From a checkpoint of a small transformer trained on Wikipedia: local attention windows.
Each number is 500 + 40 x the weight over its row's rms, rounded and kept within 0 to 999. Layers, rows and columns count from 0. Numbers have three digits each. The size before them is the row's rms in percent of the matrix's.

# layer 4 MLP up, 512x64, rms 0.21, rows 193-299, columns 0-63
104:514421468505455539538574534460541549492549463461534500474521531514457447542537525495566570498505549533494577570491524479441502466464488485456499495515516487513453395481497529458483459510464416
111:457492500517488451522489494452504478512478589528456477480453487430440462467530453462490558456504549455452504511518463514549451471400483519579561490462500477457492420442467513438484497522488438
102:482496536528521500522491529547484431562540509499479459480421549518511499518547484534535423493574467500487503484544426473477463508482454508459434403508509430450472479493427452475517418519495556
103:480460432584528413465591526512483482487470522518475490485451468487481467515507497468497452413520541458497478509500530431450489511496487601568532512463438545502505464434502510436526469516522544
109:498503475513448502593531482466461566434516466526509442480500519555480478565538455498545412490507462468485525551505585452413516462520502516474472473505531500509460518540407444481559492519507531
096:484471492579417485579500608473528506482543501457546409509490418445476484492496437508492522488536468508476552517498515456511451543502407552515530479563501483533488432491497495513516477529492472
092:453551451470450437478506460482529442566486476481630500434553480501451550492503490468520526492524513560496497524510543530435492521423405544483523455484488510470505494433504525473509476521519554
107:493386415497436453541544573555488482543537535475541435493466486471477475525571481480520521475468533528483557496532446542446498495487497473522531523510464595535450475519513506497562450488476469
113:497525513541478461541574553545453517401518502456464504514448563521440494469536461529548475442494571466485501463505496428529468510503505560475452504507440473470469489446503472424450458489437452
106:427439525546491523451516519549540446527496566475467495536502523415495489513568472459540432488457501448489574546583483487459503514480441455457479448518452550457465481506471495459541515510453450
115:435496506532524511569575573563466510499433507474507497498496461530499389477537503493500542506574525459509470494503521502490399497445495531545533501471438564510501451434462498471563480541479474
113:537438492490471498562518495463500538535530511486481517461452538476463490494540518571473527427518522491421562499549510514516528592448496478491516484497447545498406513488480461470557457524497624
088:538505461514527515535482504478478519446499488445496484522508564505475467477524495438566611485456588497496541473423438451528466447500476507579585522504443505522523426492496522467485499506550443
092:456485482499558498497495513438459510450493519472499490424449556499479468545532464483600446446538546437523520461479436445477494461491521571460532503543518520467405499426447466469491531526524487
097:540472422519454515486555519467457449471452540504518512485426464498519488537504438449566411468501518548522521524537456448461505556460494485503467498500535550418427457455500473491495494594472482
098:514500509521459469514523610495506466471521526529526485463490464421426493454561445449433438490565531448518476484529448503416538486471492480517440437435459499489466472538536460469544494473517495
096:465423510579502459513577489500400438502589483422519495438474439433491503488497480509482506521439514477489543529526495515460510555506448466564522454487484484480481484444501478484463452436492533
105:462445436547485417565532533595490490402549552471538469444477481495518493459537470480462554478488503516482537494555511478538537543475478569480476536470479501519527544550476518441538469571497516
094:476493536532532521574511536582515474508542533481548513461512571506486554485507499495437412466511492471518525536571512520430529555514500478527447434445544441433453484473460477462525484439523438
109:476447477507515522456620533507443500503433554475514515439486476393498513490496451464476513506510611476500569529530503571463502526477459479553502521507513507485466411511483523468527498553508501
090:506509515522485499498538501596511445464513532472504503470569525387515479475548484488526549471560566475451532533563429499488539489476444470490505475449532500490439465500431411482544467531496455
097:424523546545497482501519433474403475453481517474527442525447489530403477514499475494554506471404415516505564513470523484466513428490518533497491519496488499534481485503456468501498424588500495
129:470472473520490493574486510477504502519544502477524436540498519516481386479599467481532544500502453465486561542489477469477542436524402555517537456469524495454489488520484401440473469540489510
084:510512469488496411549521510488505513507483480520495474429490601497479508481521489522512572545514497534487498507552507432485467502475534516519608465425411489553471510382459531498509450527480516
106:435544486486482515576485534514466517444547572459571495441528482477477494514509497463519536507464555523487532615501543473466542486507507431473510442465560485509491431539452485480599462486501506
088:466482449509392474578537549568568521489443450449515432451489521508500517482583429534552480525479496450490496501489437531471525549486497561457501490530549524517528481506486426451496483511524507
114:505570427560439425506528492461477427489513500537528481492495556446520490486539477418555507434534504484449465531550520502472496510476488517563545457419445540548485462448507519469527497484512577
108:456442529548447448479484545481466481521526485480526506409515504443460521542483505481568531520472535472467519513555497451534483490482530532544472504444476469561506463424466475509613415515472566
095:428414508544477440537568489513410466539511496445539491418478553513495512514504458513505472459466576442413515520541540552468520486471495519510474512483491537501456480434503488519564497505449554
097:400462485478477520526514557506515512511517504499473457444454517486525483474540452489505411453567559519479472519552497485485600502522441559386522483563478498472485490500450448496558533487503524
099:519498486499450538530544575429414533521545475436513509446516484426422507539530465498482511469536576438475551521486532526468529519549528530502498553452523451467503458512470492407533503451511470
090:470498500614568493477508492593507488514446537462559525548489536517482495420503487507516513461447458506525577521500509488479432495510453501529499516526485454485366511504463462511505432488542495
097:407534498522514506560455521487526529534538449502512426509439500539473478593506490477490413501508478486434532560490539440430539496560482519463553504471516460559419536503456460517490471528510508
097:440412415521500423534587536593446483453528490460489489527426460500493484541503489524502509452507492503481513486551461468473522583503505468532481470464459475464464471448505479511520452449510569
101:476521531564491484581566538552437497464472501458561552478502552481497439469534401446476475445499569535500516509506502530488468486431490528521528492489474456457530525412461497437494458455532482
097:488538505582456512518443541451514485526519462540522405486487462539448458556503464492562524455541476510456521488475517486456542510465478554507599517490500480481508554525474415426542532553527553
112:531443430539455467468567493443416439472544475453557502485445517564480486555544449515495508494464492507454475480540540498486504462459523455572498502558475524541396478476477466472512461528483456
087:528547493530558480461540537577452414453511491483563494498496510491502553463498522475516433458543466471534505441492508495453544520472457516460428544505414544511417437454485472430537481477502519
094:556482481530529441517514490467472503399543514507498420513445515517481408491493510445443472440490434477460473487443490533454501492541426527481475495459476522557471492553473430457488424487454506
100:466552578513557533578572475540494483514590527451531473526465533490481508459443519520468500514518476451505540419508492434444478516490456542486504450444476464572507466451428492479474447503532503
112:458492522538551430512469452526445508462494525490557469430416492442454474495503504559544514465528477487489537475517477494533593534487485476432543506425517480505451451497438480479593472530540542
101:507511502531469455447529525534480519477584508498503518500472474438492485497549447494552522445481475450487490579519445496519545538490454545513546495526505548361450545487439438504566476523448525
096:483494527508439500493536470441496518532445484479467535484514570539489451516563474488497508433454470487438461541470528515444484607456500474540517480537492494529492451505507403488524454607567481
109:550500537530492525471559501484540515431545497493503513464491572456519526485536518461546550501525564412442540499573544452519517542427474510547469497532509515513462424450484492428523466589530504
119:359513473500471464534568474518434496470467485459513500475523519558495439492521501477565549495496509445487537564491520448505553525393488545517557477531534490498516478417448490487541495501482506
084:449491582463546498460586529469521528437492584494488476524530462511483461488496478500480411482479612476523541519535510474492509538535445517577533449495537505572510469480479492473500446488510573
102:511540491553548487485461546560455411475512509449573501471417452395466466499508490465534522523491462480563499518471495509449441499510460548574547490470440472461437504484490516465495472499454459
091:464538481491510463545465479475459504482448502503478560478451404537412519462532494500460524489508535531468517465521468466524491578418426531541477405508499482484507523561425462449547470517536488
103:522463511501414472559508499438489468481466516468565449425522449462437471545516521411477468472497523433525529550538494466426525499527495428549525427477550518510461513481458513466567475522485497
108:521498463554505537493500509433471537445483462463543484472418523466463485539516462457573450476507480538533520508517561492516511531533464588493519458481529448420398446537499484470486487479418542
078:464485498558494456525579542553467551528433537538507465497500446484522473493542490459498598497460499529530555483496522522521543580554478436516535521443529528424470451574453528445486513493540504
089:513498554503436534523556480528462496487458520510575491491513481485482486488516513497465541482453577473483588432519548569492488511415443481546526483431502490527517420521464509398487485527532434
111:466477505513438498470489551490437531419495544501490502514474555500423460511563453482566484512513518474550540537447487404498532552400459531520490452523489513519483460534484473439499423539473536
109:471455483551491442490526576530491485452509559486512503522406532453476493484542502517506493471567487425454544513535468458544447513469407555532474478464481503412432443470514489473500514461488556
108:462537527517509456569513511437411483509585526445493529435483491531515485457540513441506537507484534463438492443490479500449472441504481497598544485510479482457404510506497494514569439531502541
125:516524473501485471526556519461515558456485498386507520469517531495457516480534502434471437482507569509438530474536492407463515575466447523456484493531444507565418458520445502470537477481537524
092:529398550592465517508482510575553489470525497473514546485501469485526431511500481462564524531530522399493553523519495487493444527469405574535546513517425497523511485478478526495551473509485484
108:402531488531471508512472551488561524510519515533540410481514570517429463500557518488533442500468428499498509603533465453460537570518478553520541514475520481504488507469450450471515509449560502
094:451447546594497480489448578532540498384537530524524477536511503481465471529509405452514540490456485498487456563479479475512518548537434481496510524486415553483434488454468500472510495487480491
082:492515442471508466514571539439548543466447594492460431541524429489503489485545470514477451495479531523445562561504522464475526515533502451440495475492583527577479510469470419477493519495493454
108:454472489473413447503564524483496520523501562497536499425540499487489522464527493480428472380499591462449449497489497503487516501527468516483546529483540533472454452485520434494550505592518533
092:443552436535447545452503519580509444498513518463530493510471537426491494466506492487559532518468506447464504498487574455455430479453485525547482505375461496472491427498517481511508544490536562
084:421499463508456497487562543562478556437501531508440507498452504561490427510540507515492527580443546490478568445569489415511515573445481460498490522506514535515482434519532475446500489540485498
106:506471489485442521505562568494510491529593470506479492536511517459473523582551456469499501444439483478445599526546518532462530511473527508487490434480450530487486518472437528411543437560508493
100:490514395489458455589548533520466574468525510476520491487448454478420473464541483496564512476463544484441497522525503512494490537505481538505587500442518460468533437447441479438491484472520552
088:464564493498539456588572452519560496536493493424459508501501488469485459457514526489502485480489542443410507493544502502467502514487474464486483395500506497568481502480462454512548471558457393
082:410447440490476522500534517580470512443467575445483510491488484492525469469493478511572521499397528483540475510575500473467534554444493521502532472429564503449510456482478453532571503509507464
103:449472549479493510494578552438506502480497576425536477504541555459431482572544429443489538480463497474461561571470532522432557492496495509504483497528510502529471500511401549493495503544500528
081:485480530505445465460478552508439487464504548414493527482410464430547525517517498435554513533564486502499464495538508511497517533436472541547477518502457445485493475518488514519569492551602582
101:520517525570514460550553542547433482432485459479487414438469468487440474504550511452471506483504538447517539501445568463444514519499482492550438531460446539517473502529485542483478490476416432
096:496433540491520468506568466536553448426560511537533556523473530471507469485503420518523527497613516482476530533486487479409502521530486569535507498439463515504492475465455457419512456497538537
087:476452406560527440552473535483465420467497452502469510494398462508487479480522489552460501573567464462463521498489515445472503500477506503492480498544516497505477501435428434486544438555530543
092:449458527487516494480539533491472410540479531467497492409485578482485446526541470541472527488460564503403493504465516491421512507515507440530592526526550538427472496459482497485545469495446498
100:453530518506508532530514536497525511522530512481556428451508573515481498552567481520629453433462527450504576532489509468392430480509518506509513518510551506502457526508431458514481490535509478
101:411528528546497498469488483452553464554544526527540409496477552501492440458522439556453489515572493523492529542505519502471517495466421549511575481466579554467483477494478416491535496468498513
096:449454557541468452521524500522448479507577487490534447460464533411456541563472488543450520534504612479485570486531533517479590522484493483478521523484472509523501511493419511465560517521513547
088:477421534487422536563463463613471539484485467489621489493501478437462484488536478486548513468479518499510581524548542542522525458509515483525553479437451500507487484516490487473506483540491426
118:506479392520472436507504504591511499451511469458454500510403514524490450491552489527536476480492470425446512570550497469436522556472475498522507448538542516490426480448484484461524525480455548
100:427487555574496499497538559525403478449510474478464506520430480548478500463527491430500438513495511480409506446491468472478488487470467492535503479558555460484435416459513472522536491559552491
108:552407501532527536496519599496471437500554469478481462489463532455452467507523430479569432477520503414469480529503553438460490509510464486500522474500445524435442492476441490527522512512443544
096:456479477517491506480480536473471524502429449507511484490507545482511543505513421504606452456518532504539460604530420516538498447533455605532509499470553518481492444456429474458506513522480509
095:506443431516479450525530530510446554473444501413535414422483534537496580458509529456520502468546493553466521501560559527479500532512517469543535504462477472564442514491469482529537455561532501
103:507437513509444487505526525523468479499509509459501445507419535554468475571557443507516467504508456497502586480522517556450514498450536442572511516482457519522489478534467506504504379513412562
102:488412465512472523523612564522488485473454526490529465447473491524471513582541434504441446481512499464500561561489513517430491535474489457465495458490529491523463519485405509485560452473490447
104:528492552540447523492475506551455413551570489471532452438494467447431491533512519521489514509525470510492563495552573478414535522488491451492561433402532465472499470553469483492519481527476505
112:489486484513459477582574578467473521506542533462509449508478549478484506517536494416514469512494453482459612527496487400479516521494426553534520545516445498543473448527476452493533461476493548
085:502509551506510448482570489498518454459501612554484510531493407442488456510485488391479485516488515533526487569493554501450447553518502551504541538548529493516460487478444545457487459449469521
097:446479446519513515489509544533472584508608485488530510512509444491421510509510489506505499504433494535458493564519487485550590537536462568505489447443486431481495497524465422415515519525526525
114:450500544512504513597492504461444530531496499514521508516454505539442529456537506462479463504554483565450519466497438487497570540500433513587543458444511420529487489496456418438524473548507462
082:445535543544455524483461502547444475440473469478494462534456507472497528489521469454548454426468483472541499517575526417520484534517430575512534492507450468518512543518454390487520440534474474
100:462560492461450534463509490533527459444607488460511493470480581528472497483564482504535545527449539476471576510556468421449494560475530545459514454516535508452494466501429470474504498495527567
092:450568444570449496485502510544488430559585455493521441527477515448537546509498489515535503460480511484478505541587494518446475632458454564505527488514520482498484456447499478491534516521520521
099:499451489617461456471476516534520525494463503560524480536472469514498478463540440541505530511551477447514470535485470429474497562518424550515548508523491560425483518511465426408539483537497530
109:488569475491493399454508496532507505481494516484497491463464453517488489568507451564447492342468524493536516477518533484484477531485487563573520453494523470566499459454499453493573491486520480
108:447546446572444474495477508467489543488531494483525497500497529511444517438530498483542598480455532490520482495565501492516547577469453481583566443457503482506472420545503432485532524557502446
104:473557453565477438559462493523456456550482476451532452493464464425469508553537491490521439496500542519501536505516610435499491487476430585484501441503436545448490491493506487479497471489453539
096:409524548591498462519520500454426448485481448507484481470483461532491451521494501539488482419522555514493569456498514395497573555519467518478530468517524492487455548465485480469482445501427502
089:464469544502446510446488515572466525502525473387473555493462460462479459499525480549545463496467506469440554494617473493511483530395468556492487487500497438457479461444509498498465504538491493
105:505485469525517446499473486434401455475503565409518493520458520472444456486502459463463448466556490492514436523549509476473563496504506476439493494524438503475426405473501475436487448488494532
106:483498488487479495530491512533514545435532470461532434447474572588444476497585481537529521489492494538490539510565517423448579504537449470468528435506510533531484497482455455444497505537451579
083:480487504540490493456475579473494523487480486476501543461541524503478421536525456496574555478452501479500525581489525494524473455556467561428518564527486581533444483440446448516592508518485538
082:425588582449454492562592566554493529494514504445488507488515523506456503467537526502529474490458456450458547473546543508506529508502525518477502458408483506478461461571466506449509524504430502
099:444467494567507481512545474556449481444511530395539511431406478462493477455553487503555510505458511459527577510499415508493529492469455568528563533498520484456489510506511444517539504485477551
110:463535507498461494529519536527369526506463504482508500560477516481484566487541475443498507469473553455473513549478486493456452447421504534535518509405525488544489438441452455488506414540472504
079:524549509455443483521579445440572497524449524456552487508471573540515511504549428503462415464456523513449517530501504506482547478564485426459490471513505570507480509470448440494476507495560456
099:528448460542449490536510544526497495500450540493589528515456474440489436501545484497557507528551529463488562491501465410520515564513431510463500473441489579473433417479490461459508540481480471
097:511450542539497488486523518486487460569456488460500511477463491438470518397553482524477494472491515436464463533451472482494488525442436511444584409478443465437507511490484480516496424464575473
# layer 4 MLP down (transposed), 512x64, rms 0.172, rows 193-299, columns 0-63
097:474584530480542464484438513432493540482423528521522436531459467463495488474430502551450507471494570523526538491501480455477528579510528498479580571468524539457507572521508437546500516518546529
117:525449512514505461527499501526555489486482555507476603511470462498506452558521480410471496466436475471486457479475416450555480408448526549499428470471498486555506451443487521480507530553461464
098:460540521438467488477509541495480492491424504568483521503495511504583456508533533520542496504491497589569455486455511539492397437491456455535435501562510482565510479451518535460503526430552516
103:496468533543499490469490522503482460409476564494504503434457425510514537497495574490500558430505516535514476465428509577531477496538456430499537569488438421499504532512555542529485513558464543
101:526492513523554462545468544514453479465509530481415527531474519568544542568530536405483485511494550446542521544516580538475464465568451470505520508573438504446479495510521541497559537497473456
105:527512471529486563459487519468418525555488504510526575481496440528500505507522438566478474400511495500522461518499585492450534467477553456539577488460525473548462479401450529519475511519533523
093:476436483522483527556453570501507550449457489466415510514462535502552435513551520491506488502457504387509494528520487507523478495547533456512469563561486481514495474584482425557488533430487461
122:459592446510466421495458468456530453506468482487511478540510483536578444583573535494505501597500460574513492511515477481506521487484512503541447477529517510461508539552495511555547418517486543
122:528493491491522480440449497499530473448507396480514483525487500515459459465444455543563537445494532535461449456567499404556480542452509517552496489493538552538455481459505501567470512553486422
107:500490512482477502486483448521541437496485537435499517488523465464476490459512497554522500433445516390397538455559468507544450524493484442424486532520560548467512521451488524463499461443569522
120:427477518528570583475537513496526477492601487544602552495477548524565546449537506446530521492510515449546497466508508513492506461486475507499578523540444521549477522453436427478500508508504504
117:520468418537500449435531452488530494522525504467437509480474608485534489486531517459449527565458440423475510469499487498576548523513532544490544555553489518588446472459498478531502505452483505
083:426527536497514446457477514518557525554463474540517526517527456490501480491498449544484453486496462473482540504561488511477476556494545465467482520502506422463440629491512474564575470484409540
091:551512497518423495563499440508511479468474477500507546548492456494523544471496542495504605528505475573490467532571535522465472474606412510491527433556494476497464525511526491537465424493502550
095:531541506522574522468614578502540511485572497530471609534534550556523582503487548448507532498509495514500495497546506465521528467496511496535416582484468534488490529543479487490500496520498441
095:479504504547419508481500458509514520530538518483520467487505466445501478471496490482518550392553535504483505459486507530555559526523496444442521518459430431496472575520515532489489528393541404
101:562378544618472515527529503463507473520500409546529465464450522491517485497553477472480555528475475544513455439556504535529469557535564492555496459528485515532469492484486459479484495527463488
096:436500586514513495516506510486516494581537520485490522427525496526498479490486516500519465579533473448522514527493488562460595474480549500512474480450411463603561499467492463447451515468520566
073:564510521495551488468478496507486464497424489559471423541477452537560476493538450458479573488427456599472446571500467495542481435528525499479516479510538492526471537458496591499489497555483510
105:535440521555543488547418461469492467495550427480521487548455448521555527531499430442466484522544480516503481478500483525478505469469517553515564517551592451453531463505512569502469575439501515
105:548526459573489477547519545575523525491544574447468469480524535398533500499563493474547495432549522455520571525539498536480532537439536446554483478505569500512476466532450468462506483498524464
106:521431493511527452501534502480472499484524476518540632472539556504475471480497512529474490506419568545472501505554487586535521500479480467503501584546487514581560499526446520459491490588511501
144:500468438522481496522524533457440476487568521488515447542497552473543476521438567520521534541464440492455597502485529572491568449541507478549449582484524562473542513518533513464435464485497516
076:487494541498565500535504470428498497544533517468498499494476434500504572541477395480415467546428468500465481497530473462485508522473516482485476596544503518399461491508467479551471529541571473
103:455583531550498516454512505552448520523499489496537449460470440482524473464503453482470522544554497492476477455494508531530513612450519439472540513477490437470486562549488419552583522548484470
075:454520490445442467530540470460526559450567559557468482446594487549442480484470519529505517474516496492465506514472490517566458518484507430508487530414459491453469540420486525527542499498572453
118:488528460484481486555445469543445405506502502506553480514517471415576546434539450461554580430561469532502522492530511501508534451509480514486484466478532526553505519544566556523540498435497520
103:512566517497501428469515496533484514540492461500430493540450548432473430527474492561454560464504500464451508536489489583519538516507600507495440574496424515434479474472489544560515484493528500
096:513643511558537535440492564478502574478413470531427510526507504509485528523516497493453501488485493541480489513427500533559491488502507455520465506529493598485472474463535446493456544514538457
073:505538503556499500425555533470462558524432458560514541500535488566415545472456533524519516551520533547494548478466455499534512448492530499451503457430428451555525534478517504468453480480565453
092:559454517502422522468510519457530545505524419485490463464578489542515569487474544529422441556553480530481500489526613454535491507467496495496436425513494443519525509475478545461486478528483533
079:476481487458552431565520434461478503498494535489551477522552545548482564429486492510497486430538507507488498540488431517509535468517464535520485531491582432514587477528535496402528452544546476
085:470469508519561580502501495519431502524483508508533574495486552454521503434496511497501491422456457434492457497596508477491420504506502477438466469538526424534599540494529447496535504541469490
099:471496578541451514506531471498490544486469458465507522523399501421575464563563456512466545528547559479449492468520520554528477536559505483490472513544409527492469502547469537453521494469540453
101:434581524559505506428496445490414522512519498472516523565520513417521479495584561493480553522525505512547463487482480589516538496539560501486504473413524514498504481442517493481512521417519488
085:413475471500479557513482514457492548391477522476490532487477512479558515458558521497548510592454500474528479539520474466524460433483563459506408496471552503492551483558502499519505579545514529
112:531476482550482459480517493466503519492499511534518518467497495416525500489509488428563516460571515476448523401406473455550471515529474515499582491456485493566499493532544509526489575603478453
078:471539450450492475583513513461525542481489493590478572535507571494528491475411479480426458496531512539450541449536532598557474489506500503552513443492528463502532472537480469455496552474533514
076:513546419504513443515516489553436456487506524483504574508520543524465484483513556518475509509484522502440544517593461426600435586470528536521474485512492502525488447513537444498497460467573523
093:539388457497535475497503496492448501562447541489444512540552548569536511501552489499497476459437476517460481515461550568450451469485492504566475523513582502486487482473571435486515495539502574
125:503430536546429421492489503518471520485495512513431533417488539542433451500519543440466490519494554595440516516486503436475480488573488466520455510524533482573516463548471505548501511511525438
097:558530551401536473511476474537475500535478464454524511478488450551544491502532508485575544426459495510495423430505569510539485505466542488490539417534583472548495432511509501542458480473476488
090:494444491593530512450463477543485479480485550464486524531497434475520489470506513529509500454519535512495493514504457465516535478519463482482424648514499472473427602455514506555424521484488493
108:537442524599539472506522431433502562508519467537524545531485521518542487500497497483521528525552455579478540523518563503472482447470452535477442519543567489515576476453510581504469524439543510
122:481416497445485526528523533521470504492515547564547450452542526477449436553471475527500439476466505432511531505479562518434538498550497451486550575539492431459491563437483579469507495483489504
074:482574420466533508470401451520523527527524434478488536506454548538550499498580501538467542418483456497505501463447492526534521515504499453471459491540492466471494421484481602493535535517523539
084:476555465419510477524583448462467483497479422558520477452558531470527564482583564506481493544479494488480490562503529545424517521558515460504490529462496467477511483573506410494522508508547506
100:528559445575502510460477482431467507541512454483561494448492427483473511452510432499479460457524485540497545478496509508553433545552419483553476495405494497460468501441534499513509593500511521
098:510615546458548500508493516537573442489506538497445502560490555475549436577531541536545479522502536525533540551527511463502397493495560510521483471507438455525486512505529556544506509500493445
102:562458455607470521438539528437532544511494482444497470523511551576438490510509444482489448530550538471515431514545523604503492530488546475499485478459513493516510507494410485492430519504481496
073:526433519517401557530440497477488469489503511503500542521473508533445541534529501483539464489533453406499551512511517524539446407520558487448463522500542486463538546486562515556592478535479528
086:440548501492514459492525549462586535509493481565493489487536500493437548495500526546538544470493547526482541515564492521543567522494565451502595542516484493409469560534497461549588496527472501
137:500455501558513476450491437560433504498467518546478524538490407493438529477506452552464501501485558575443502511451567508511507564426553513502497497455516493507492495383469527457522498539479531
107:527601479463443569532565574529531477531572517494528506466536501484456532547415472578576526499508480513507585495497524513469478530540495505502549514539481500506499545458539482508476534588520487
107:539482506576438521461517549487446517496480535571473480447493556462437519509495519486457490568482509434563467525480533522582500495493489462540445507510484563467473464489585442481507499504399460
122:526501486446537479490537557499436450526490494516548579420460493487449482475522537468509511411467531542469491459476518542577429470470517522492475485567478515492518603476464434509563497549472488
080:540509526447455513506573477462492573541420510449502516460559514526462515474515530466382477551435540572510495442494544509484552501498535482431485401505519540502490490469513469537528501508483470
111:444536488495519512540471498560516418527484573458516510479470539541578456489499485454558461445451485523489504467405484458491513456458566540588457529554532538546522459487518563473535477512514479
087:474540488530549452501502467528462551521513478407563533586425491512552505546483561454500550557545526498519458396469499486443551489519500527534571506498469494476475518559525459512452539480491526
074:575567588615467535482434491548459475495495465490522533476443513497484492519562471478535554546542491445607503513487500463525508476454469523531524499537522480470464454481523576520508499468525523
093:476494498567544544436514451520549536521457478508442507543517454491531454524530500439552541461479493554507531487479510448518491437463538552542452514563463473490472521441566437391517512434491486
084:473536547591478447483512514463536499517513465519475459498424509509559522458541516463468544445545474564535575436482410510569516530453467505502494435483439484536527540486539457433496484474461511
084:491527473520469510480481443466564477520532430538458485538508495414505491561462503523441483383538464481527411552464473475484549470517449542503436578546488544520479543446503535471486501498486497
107:589496493567493442502482496515516514576446519534548454496547514585505432454454514534501476482579471472450468420536532469521513536532465567505494571476522429500503508469545557502509486524473532
117:467443437560501453601535490508488534470518458445509501477414484509447490509512491434575508519477558485481431524506495496492491510446513546550567442471519449507533435497420525427501497499491517
074:496468522421533525445484517483455508468538550562540465521519481505480494488435481458466472538565451499483516530512428488443530499496528493519459528469458448482513492531591579448472519490617561
077:483546570427486533453489542492593455543538480531550546497492543514483562518534481510481475504546410536476498508488487512534516433501511488515451548504555460411501507519501469420455565547543470
099:542551507505511540447460451520539506563503419512514492472502543521498449513435444478497518544574542451536502502425435453468560473516516563498502520519475466588465462517577507522481537564459519
083:502533463491496472479561510482522520501451463520491382520530564565500462551446487531464465521477507502479482540458516554510458465519521501460529461501431600559557535458466407481486510490484563
085:556449536508436521523567479547470455472470541517495500477529587522551468478542440499501515497462523488456507531479520519521515474575504455434545594511462473508503457575534484479548537582448545
095:521501544478478497512504499474532499541488495509525509442536498507497462473462514468361526511446524539478441491481525513518487467480454472439520383536538415563535459534534488545498464442443449
094:494491486430535436532461496559525568493590442489458532544493508505510464554459415587542421501464515450467539517451504560525529481531541470473488467547533506512509479494442453466519512497558498
085:505569470517532498510493513465539525423483515490468551508509388490545529503544501480501514512494558446618474520564510506467463505473445499439439484506475521505582552513468442532483454447478544
094:539490510510502508469489526482500424429550465506469520510470501471570543476522502470370531508511492571449477511527571492581473515551472514439449444490439555529565546496497512451517458521509507
091:506507520486537489544597546459516494488455538501465466508528511500435548536425533438527457449530491541517520498526456482453500469515537509542553579552548459517530535455591489488509544580537555
090:522424547475494575528528521580519514431444548510462518556491484427505471502449449468502491434427476466511479534483538564515494452486464537550499447485442466545466510517486499503472540486595472
087:482490472529521453473527463424508504498548548532396506507496479496467500537451484513475556524527503511470507439493449467528515535547412518471537588591488495466487579476475468551527458487583499
111:506503454462536496514472500590489526490531478542491461496481570426484522482572461572518550484521490417549462450435532435467552509550606530473458512478500543452516518517522490486553497449513497
108:545449470505548505462486474502599506492549489465495514571506528486497429449527561538494537467494501502571386493531463543507549503494501505450544595540434516509540518554432529482475490496490518
106:563521455444484470478499508531513470475450510503482568499521500519433535583477468477614442530484504553402437552493466495544484509468492530555461510505463494556464571485531503495526524454510447
088:474472456429538465448561423496536482487566540493489592550567467605492525493512526464431475491468578487483506477435481514477493537489517474470508449487517507545443511550519522476493481445450507
090:463509571373529534538503592486527525517528521532572546540552531471478499468435450490498517503491533555481502497504485501548529483522506542530505530530498521486515628557487488507443517549527470
098:551531561558497538426511447488493489533489536522498492535503549490489449562500504450465581531494464514514430422494526498490524448472406526466470541448473429476537510446502475506597475491457492
109:473473545438496534437538468522530473479448507551526468411475512495515423453422414500515449522519481449496521526460521458476555480465444554448451472543505456459435537530482546489511459546514496
100:482580519505480510520457535433601491557544523484479479520503545477449537448483546433508529488479466494493522517531509474536488472484483452429541514491475592438573563493507459400479483520525495
169:529495475519444450563527541457463436478508495465496469537438517452449504496590491412528447517536504465473564460538436490432532522461439512516493468483494414568469500500477469475525442495530479
074:547543439438463557519435516449492465541461424500463548400491520536473486475485426522531505484525534444429528455440508538492497498522507465500551439469484477498442513541537435524494525555524473
094:462552436478502471479570520459427489499437516504522495521512538522537551511444509510473496519421509449457537477468519445433535493587600506506489547491496460454511489455517567478498445575519469
123:529491493607494500555464506433517461566500513542493518502471521477519434524566516479463523451559505472502510509448480502483541544494487478470492465441440441501486580549455444382502458480498471
089:537384537465530518526494452519550547484450501541504445500541508555532577457519499489478473472463517474509435488500509430471526440536430470489523561555454475594471478493517519530497548556510528
093:519482467483494495455453450527548535501514479555504527546537484508536578512473508448577450482552480551453482420510535435558556511537535532524405472524538537572494527435503512455459508458500533
090:568479573502547526578444520556479516512481520546446527489466451523535460469511461610522530491515443462534506521440502483475432525511433562537538526535453431486453449532490529485501479481471477
115:436571446506569500501485459462526576564553527446535559473466531519502514516487473429566514524523528499497505528499506520552536479535528520443463482475456479455454500543512532605440528425516513
148:537519534405486437406492507459542534557522488452512512498445469510541566496480406549515525442483445472496568486526500463504469528509517487542452454535494459513543431507474482521538525499432447
124:462517509567454527481489503478543536488484434489450540582539573483485490464577497543483476552510562517474530496504538478505559534540526444518496472577436477525468544472490372542486514512512473
093:477518502502425453493406441561565479565480521582531466527506525531535460493477451498458450487406547504463505512466507501478503482451462532519455484486451530509553558514533545471453552567526474
084:525547514468490509507435506480543475509510411492457481478473601528511480547416449512483446506440484509535533527501502510473475483390477494520503491420544513560551463484512482523479590536515440
077:459507437517524526452534517461484496566490467575423509508527587537515481503509538408476477519468443538488547477444495548504493535564515472533557440520520502555443517517563486492490472532445426
108:545525428465511553531550487466496546515554491486475476551516552509503472495503593454499511538446420564576574497535511498527466446481505566497462455529480444503500458501514536475456426526455448
104:509425498534482485559506516531494577484512522451472440476490485448440465508496402483516540476465485517489550519497451382535518557532515483523560473528524545488442544551440485500436512488565494
072:531577458510531576546539443546507468555538551474500462524414491526508521476508529509475502510573525539568470466471468460446490535470498518543510417449505514481563557563533503487439553479504461
081:555524555606517478489447455489551485517494459537553456512522517506484465561519462514419585510505478501470485504476462501496543498562454482501506520550451459541485474492534586567518452412517482
094:539525484479590550509439512494515587528535490574552573522501482522468566508464457474530521490479479503511507533542462457483555481508498518494458600440511516484431431504441515460552529540544520
135:506547473557408552524498436447434523505474516501526446463504564556537497482524497513492500470483504455504465470479514531473551536478478504511448420513549478485476386480526550544434527535441557
078:424520516589560514490459569562456427480560463507437503466479418478499523500513504481507583503562482448525496523471529523472445508458491567547495548472482526556497527493529559525455477546495504
106:445533442470444560540446464518538527507525517410521430512508432511488543523493514542525437529409508492486494465454496482522486466439559511518548580568530502484501501539509451538538519568502459
096:437590465570525494480539500444554558521550512545433475465503527524492554516449430526523508473484455522497504497475473491470485547537519526553490562445488460561467489490547450549443521595510478